Weights of a small GPT-style language model, trained from scratch on English Wikipedia.
Architecture: rotary positions, no biases in attention or MLP, untied embeddings, some layers without attention, value embeddings, learned residual scales.
Training: a variant of Muon for these matrices, 222M tokens.
Each number is 128 + 32 x the weight over its row's rms, rounded and kept within 0 to 255. Layers, rows and columns count from 0. Numbers have three digits each. The size before them is the row's rms in percent of the matrix's.

# layer 8 MLP up, 768x192, rms 0.203, rows 382-447, columns 0-47
089:169115142148130140108124129113145128151094154101141129107142134183108109075159148138159110094125156123138120150136081184136116177176157114176176
106:184130113062169113078138068113138132148101096189133115137187104175127144053181152185140137097123133118095138113159161141140196128082131116086100
101:141070142154165114103109130143108096150134144135173192094119086086164145040138200160157118120113172071104101099119136165072080121114135080127163
088:142176134148162136091189129163140072085178074140102082098135167060155153094073127178059170121131145088137108093114129161181146118126153100115105
089:180061124145118150138143115133167136103163175113112097141178161110144178184163149073147128084100103113094093211133162194158145183076107087099129
102:135126130160131131156118123150163216128101127133137140106087176126141137176109143116151160186154066158190114176145138163113129068135163157139131
095:168143115148122100127133118154165115124118118038134169109139095201122085103132122194159155083127117103126139153158097077124079131119092114127133
102:149115074155107096085147108058112179177076143181167138077112134171129131112102104091148067171123056148113157148116132177108187125109070112148136
087:187069101115100091138111096062126183124117156122124152140209119122125124119130180186140115096129132186125131138099144177142139088126134160127129
111:121142118055100160089135136078102144095142103126159173121095170174145120156036114139078137107124138096101138064120203117104137094111112161125147
110:108180145115151169153130139116142096138083088130122135136195129116181092118152172117104095207164190145121173122081157139105100116093149174163180
104:168168116153090119138182132133150122094161162177165113128147193139153105134107127077172091129146179095121138153096128134106111121123124162119144
101:129062077120107165092123084136150150094078136113115102074173110131174115170146175092110096085136101063119068131152103164097105124149089176157070
096:031185161143140176124138145082171131127116168111133154124153132129132145106163124138123113153093105082134112168128055169130113107116144112084159
104:101108113124160119098159144127075182134109111176134091112099111157091130113152094183142130157110133143150152098150091097132167129146079182086144
097:083175151106143114102127101070131124028088156103096164143085125156129135168084140169169172127109110054077152125079177165118178152109118112117160
102:136099145120128152165080071134118111132163148210139103123054116128111158141120155122112146113174131122176138143147117091156163178156083136118060
103:173108177051116133096104129112132096111150126175124098157070109140116130119169171134081136132172138145144148113131132086114133158204152175146139
103:093123046115127166115113143119053137152156166126141142071096154164152146126133161147064173144133157143162118116199156138102129192082145146156106
098:086138137091137136109156119067156134088090069147085202110114132112113059079092109126182177129081137147084083175135160111104158125100137084169102
091:190127070085123150071120129174116126171082107110174182138162178103134089128131146114128112153143163141117110129111164125113098093107193107125107
101:139054136071172142122116085127137137116077138093136185176090127128185122140152077154153135088157068198104099140156094120109080129137125130094124
098:096079146092146129117131095134115085086149093083149159067047080167106103181107114140178078095140154125099173117178135099104079153134117197130134
092:182160113143093165104143151168113127154120115173096174102153202118113175158074076128160065050115154150147145102168128146166113090130150142145150
112:077155090089127118177143121124144141129183157149127058149168127154135118189186096134125119120133147112121157145114079088047111109115163149143160
086:157083133157155139122161143167131122077122159131080110144175103115135149135136115143153178114098130171143088105104116104095110152128125128084195
099:132060142076148121171133168095122150154179160132104104118146101138104159125159119086119241160134086144121130108156080158130161178123130103145156
103:147112160081104178093133115126166149098195076139091146156175100118129133130111079070135151146081147158216162090127142118133209145107120127171105
110:153158150186129113148114128119139146118096160173119171133128172099129215115146180130124108119125135123126109162119160053195107155144142137020146
112:181160133100129153109169185131127146094129124076107128106167095090128126107118128169105110174110120111138137081136150112132159102163122061149158
105:117126107159094090126095144140156108160121126111130141107094150141100175155069095163168101054175134095144079095156156075192165135171130102163079
088:138083109114107179139120123086141164061124130107086096159091097128120091123082129126180172150144151114120075166169138115063070154155144123133106
093:125117113108182159120120186091100123120166122133145111167179118123119159102155101129134162151180116136093156132164129130153194159185134106150140
101:068132133107121056093130091117112108099090078177154112094084132223112140133145115123151095140136158176062070180163117189132123180136150115129135
094:135142154155133150087074124135140109119184132121099164111132081120174102167108172118158106104151066119143093099196151107101146125117142127193160
101:150125073187147110131123186169088083116180133086136146100145124147121074129170138144124143102100128132171092154178094124179111118155134119128164
108:058138134068177122147135115029084147183158101114124171108116113121104177141116141143144156147125139175085170100115164098154128113099151115198160
098:049150123153144136177158087066161115040154151137131158147119154180149107084139086165123137141134107127158138091141143195140130186161150168121121
101:151139140161125100113129156118136139116104139160103144143122167125124156103097115105161164120127178110067132161059137082129114130140122120118107
097:129096120085125148135078150121137202090117124140128087155115137132156100138093094138117170105099141119143086156104137120129148128121038080117165
096:081097154110123157165145098123151106145123193156123127170142115138092073121123144077126156088142104139129142147134131099191117110076168119125128
099:142141104122111144097122112086137130066127120140125061172108121113172121224170188098186120120180118113107134104145153172115144158176223135150061
094:115145130161111149135103063158153104120144154134099107127138129120103106125124137127037170059155096162127090116102141230139198090122152101099087
086:141172120160157119093129124040128189126106172094054128137157120140096109117126075089152149161153104108113098115145128127105179141079138122113162
098:132130094108112159117127117156125188113149194100104083108115077119082088159127131158162185176107127141073168153126177158025089120050121151065127
097:129162169161110155161156143146140132147129134127155170110098151091143092126177132140086202105158141131134118114134109156092140093106138143105126
108:082111102170096137122106113132150138057138116139146090136111139140149142102153147136072141116081113107128137121182130118125108174073055099108162
103:106141120199075149110138139106135058129125134167171188122102153147118094136169189140123118116096188101117161159133126075112127130100146165136140
109:142105152165123143100199093121105086125083082148152157151131167153153154145164121122134190147139149134133109144146130203103098136101177104147129
104:114129131102175132125084105059111180148146029104132071156110134121151109126181165169177113174167172157111136126108144144137107101117134186100066
104:148184122116109107128151130094122115149139104125082119151122113136112144115105125088145134083078120152164123156099139161090160113110112201119131
099:172133158092170177150150207138085176133160154174131110135086149119116160071116118103123110124141120121097092127137109133127050133100058092141140
107:116104191189089110129146145149114114086145086097095074094107123115086111204122145179146134149121153162127158136144078129152129040106114159105155
112:146108090094170111085146092138159140138137147152139172136149124135186110135106138154111132097165156113123130102133143068090122143112191104194124
103:152176131154156116138148094176128144090160090135164058106090118125068089087073105166101144074123067166106120083100129068126144159153126100117123
100:157121085134153103070109120128176098125108112156145191126122103040143150143155165144142162146090147147144130137133154096150177182162126095173104
101:118108173083167080100194130097116062105161113124096148137118191105184164151146134166153145064152140135131125145176164115114171133078148078085111
105:162051141177126114137107118115150134148107138162070176105096158086141075070137066149058120138116098071147109128120140179114143077078134126137079
102:052150146103159121090127131145175118148105141121116164150089144123119097136190177110156163192137150167099142096134123131146130161106156071158114
101:169127130134135162139079107150127156082143127083163128105098233157105127127119063080138125153108114115146122134155174076167084152087113135136126
110:188134134143066096178112146093131102149133155106126116147099097121135051154073138146092171133151119129090172135101165150118163108175190150103115
106:108137177151098120118119068117160121163170078106132114158121124129075142166113106164069104167134134095167087113162125082133151133108211116104195
094:122108112103104129117159126138145075067165109133093125095102060092144114129110129032082135138160091131143142084095128101106143128097174116089143
089:150156136118112154089131101096153201134141157080135132140149088130156117194149099124162108164119062155125154099098149146081121100076129133122151
096:144127086101131139116079106125121085063177085057066135097124080137139153180166195128171117036150139075147133120127155152120102168092180123123093
095:070100100180168139168116138133121179127114140113075115118159147154108139115166067139103160138125124119124142145121119164133111086118151146071125
# layer 8 MLP down (transposed), 768x192, rms 0.616, rows 382-447, columns 0-47
090:136124151151084141069085127155075129118148084129097181132136134163114154110094127143104104098096146112153045138126049118162082129182155085149156
106:097117175085132127099116122075139142117148095164172126197118183118137113127180126135163165095121123088098161158152081173107130132065139151158166
103:141111115147113130168084130103157153155072098127166118150146111142164083090136151162107086167116111085152130134128146138141112098103039137110108
095:155116155129136151124098101128126099165114090105145141132137139082181063071189120121109131165103197125063140076106109139150128106126128118061119
091:133147131156071147149079151077147077159179095101095132080154073083102134113059105157097115116155125165124154123094194144119086127101102119170178
099:141100168113087127150106104153155165137111174142148097147144091129113167174160135161148186177116098100206209153162119132140130130112137156209105
103:067009175148105152115158116151102140125146100117150124129117137126162128076162122171148142136148108170117124121129101188061086147124102070127088
099:152110110155141083190156164116175179172129156121147102056088108102177151076147160129113097198119135056127102132058119148135149162132155143139103
093:170068165134084042113061105098115188073094154124159074170136134167151145138190127092105147098114125154114150131119137117116146099135120176148127
105:112133145090144131144132147146159107095087144108118221141121110116146122189082156094123138133091114149095112146129126193109131177146150202156113
105:113108173074109114127137126085112161079120099182094117090160093150126073111133094153096122192115100148145131141116144101123132094094118196129167
102:111106182143032102225183147183118118124160147121165095116140111140116149090121142124142177124124110166127129111149116127153149123100041118138136
098:174163087121137130055130097126177082130066134133096129123151171129135099146144135162098084168209124140167080167130175098106054119162110136181123
100:140159116084123097139168118145121153113122084052163171155095079131138166051109121122158082116141067114173176088134098114116083130138105144112164
101:074125149127129104119068143119109129099084114139117125122086169123124076119179133109143095136088142192150157115118106135138145105159133177092131
098:133131142128144110114130159147182107122110156141099138108109119107169141130056113128109182052072173096139175147097131146181150177112141126108098
103:165161116150130101179037143164146150089144116163097126110143136115062135131085112212139166127123117126117126128138030120096142144142165168172109
104:096117196128136118127065138074158181052207093114145093148157100149158134116145114147081134110163179099085063141115176158124132158116156127121104
104:154096085178135130166136096105126116128153144146142173155154167080096101094145111076144145122060124098130091157106094102172111150137155109157121
095:144131110116086138148143128084116230127139070092106119120146179138121104150096194131255134116142141137157108172139143145179162124140121136093085
095:111104092116082110083118120138154116147131126146077158094161177112082156141140111114172160172108094189163146145096147143076119101137195143141163
100:091183128107174096131150100093117124107083148085210216169087149103124103117134143129173099098088102175125128087153152142150126114153099171148102
099:113128081103128148160065111120144106107169115089051127169091134096030091138115166149174133121121101113134100141144155131101107127120151143131118
094:099152177136157194135105107205096109142100090152127144155126151129132125154140118130091138060138110096110108086137162096066113067081134129130109
106:116102116180081083159147200131102140091202151112120092140152090152172126144127156167152090082127175035084109096139064052107149116083157110133174
093:134082134105123186130121108120115114155073082116138125175137095128103118170136137083115126070119115152174101132145136117115123183144130114174153
098:132055148151082135069113118124118132133119181136121142125155143117114062122112108123162119137097121062130101137131085174099096108134167147157152
100:148131108152105071108167130094161062123184098136102169138140140086165165123113108094104117066139111136183104101102093171147154096177095122168120
106:153178191082105171132157103060106163134117110143082132184135081108082144119090143160153145125113102143110111138115160090099148152179168081122150
106:166107167070143089135149162143136125067143091131143153152165093157138134124139120125042095128155122079187090102105173131111143082122092101157121
104:099157093104118077105131152143045141120116127092147127106148113131135121157116147094169130128148189107112130138144150068153149134154074094137126
095:097084147116192182157148130087127148121105136169171122094205045127117110094109166155120134114126160067159095130140115123126142155136149077125131
097:168177142165146158160121112117080138102134164142100137139139114189075148103140151166148109159119086076127135167130094075116115145102106200179158
105:121096106098148159152068130128115114145168092076092118086111128111092165095129146183178111195095108145112071060155131142125140118126141084138107
102:125136145090138148179122114142107149131150153162152099136144165148098142111124129147111175095160081118182141147194127127088152128157122164211089
101:175133125189102203170133120117121110140149121057061166136116106087082133143108116169123145074134091112093170170101112109163147164152219130136148
108:096136165120155148144098151095091142189097179109111102133132132103090077139135119081156158134104127157159117147076168128139166104105098160136167
101:134121139156155149109106111113155138146120160145067164128098101137129139140133129196121179126141165110150197105153163122058096157109135128135165
101:125151086104091182078137139135119139153191147121111092170166144137091134105137119089210090145184164132056121137103141076095136120120149164138140
101:113091166103180134137083116133117096109138111139147111128128136113105098128109145111216153108179198238162157151156128018084150130138164139136172
096:114152123118107160139141123140103115087160164150113109162161136092165171099114131104108187102090065157103136100088064056114132087113097100175066
100:128188048086135165169130078079104068129097127109131111097109119167120143115163096147096097117149062107177197143122136140161167126133140124083141
085:096127113163126084106157130104133136097141143126132099126116154173099128198094121175140127149142115150138119165184137117103187177154189134128131
090:095134136114089097150136049211091131148183050099155121128083220103150123141125138158092081095148146137104112152103139134108098121126109090131087
096:106186125137086117082117121116158205131212109149088150115064095123129164130135152127161150140149077135103185070081108177086152096112170112118098
092:108149113093113156206163088158140175128165084131124159150141154139102089144139178178151160117126151153138089125150117080119164082123138075094146
104:081046140187127119057192081135155103100100085113072151145107169162154117089076135122142076184113164156121132174192150050086110116128131091131094
101:151133137116105068123111148153089071131076077147148093173071128117145101111120178126162105119130187115105114160143140161199155129071109192090157
105:114186163127114117162135115146078091148103138136121096187113141149119139103101101114114102118116125127165107141201125198098121154144139078169181
101:157087149141085127154140154167070144152149133105174062081136133126103083140169152132187172116151124157147114097113192175096090152116102144094103
101:167193094152087141072131112102115111177110090122150082128125155117125132173093157095153129103090099095139086118140125080136133118103119099158112
104:169106131180137146115108138139100143070099155156147067104099147123100113094150164090113120142155168128070114133091171100154076131138093157110151
104:135115145187149131102137084098138111151161148168104108136182101105131089076169088116072123188112114129089125138136056090121142093093110134117126
106:148120123129134156145129099128146151167133140144126116133162148119155105189119173163124156059133156104129094064152115108095094147094108091113211
103:104135140108123105116140143147106165139115189173117124109131123131160068091113134182086103130058177173051110128143136040170165118108135125178169
102:148159081127120148123130106122192085071136086146075106094120198149122105147148172152142127129067114149132192144122086108147126193147144091176196
101:070110158117085140090144125105131057100099145152172117158120128094119164132142117126111130132099137155113119103138025148122156151139176100190062
105:194114088128094101141108161140076084136106121134076147157147150120106093095088128073097147086138113144119133175133123151109138140137140228115123
103:105102109134176101085091108190147134131111170142095123107063151139123164157137171132147137123097165164069185203088137185147160177141152092132091
097:130149115157106134117094135117124130134159137113095113145159200095182113097116126148106219166123112127138154174111171126153100080120166128088140
104:136111121166064116137087121154118093133055108109163175153107108245163094165074168125106114151098158151122143195119109198114099077121173096118143
099:106153112107099148122120148105109104137168138052124073162119173101144172121068120165104147154115123085142093133139183097128118139141150124135132
095:149158105093109148112122179120092094074127111083131153111066140153076082197091117101109138134122105178123116094167144062162094127171199083166145
087:166187133194066128152145055142153220165099177132135152151139080160102129129098159141158125118141103141151136104108108123146094091131142104136114
103:196099162123111130145127139102152099179118149170082137118114097132130173124120141197166059104186107123164179127118120106123141094161158087124127
097:099171173139150119164117096141143042163124080099049158178140128095137126081140141121110072129130136184131145182140154110137168110117120081094166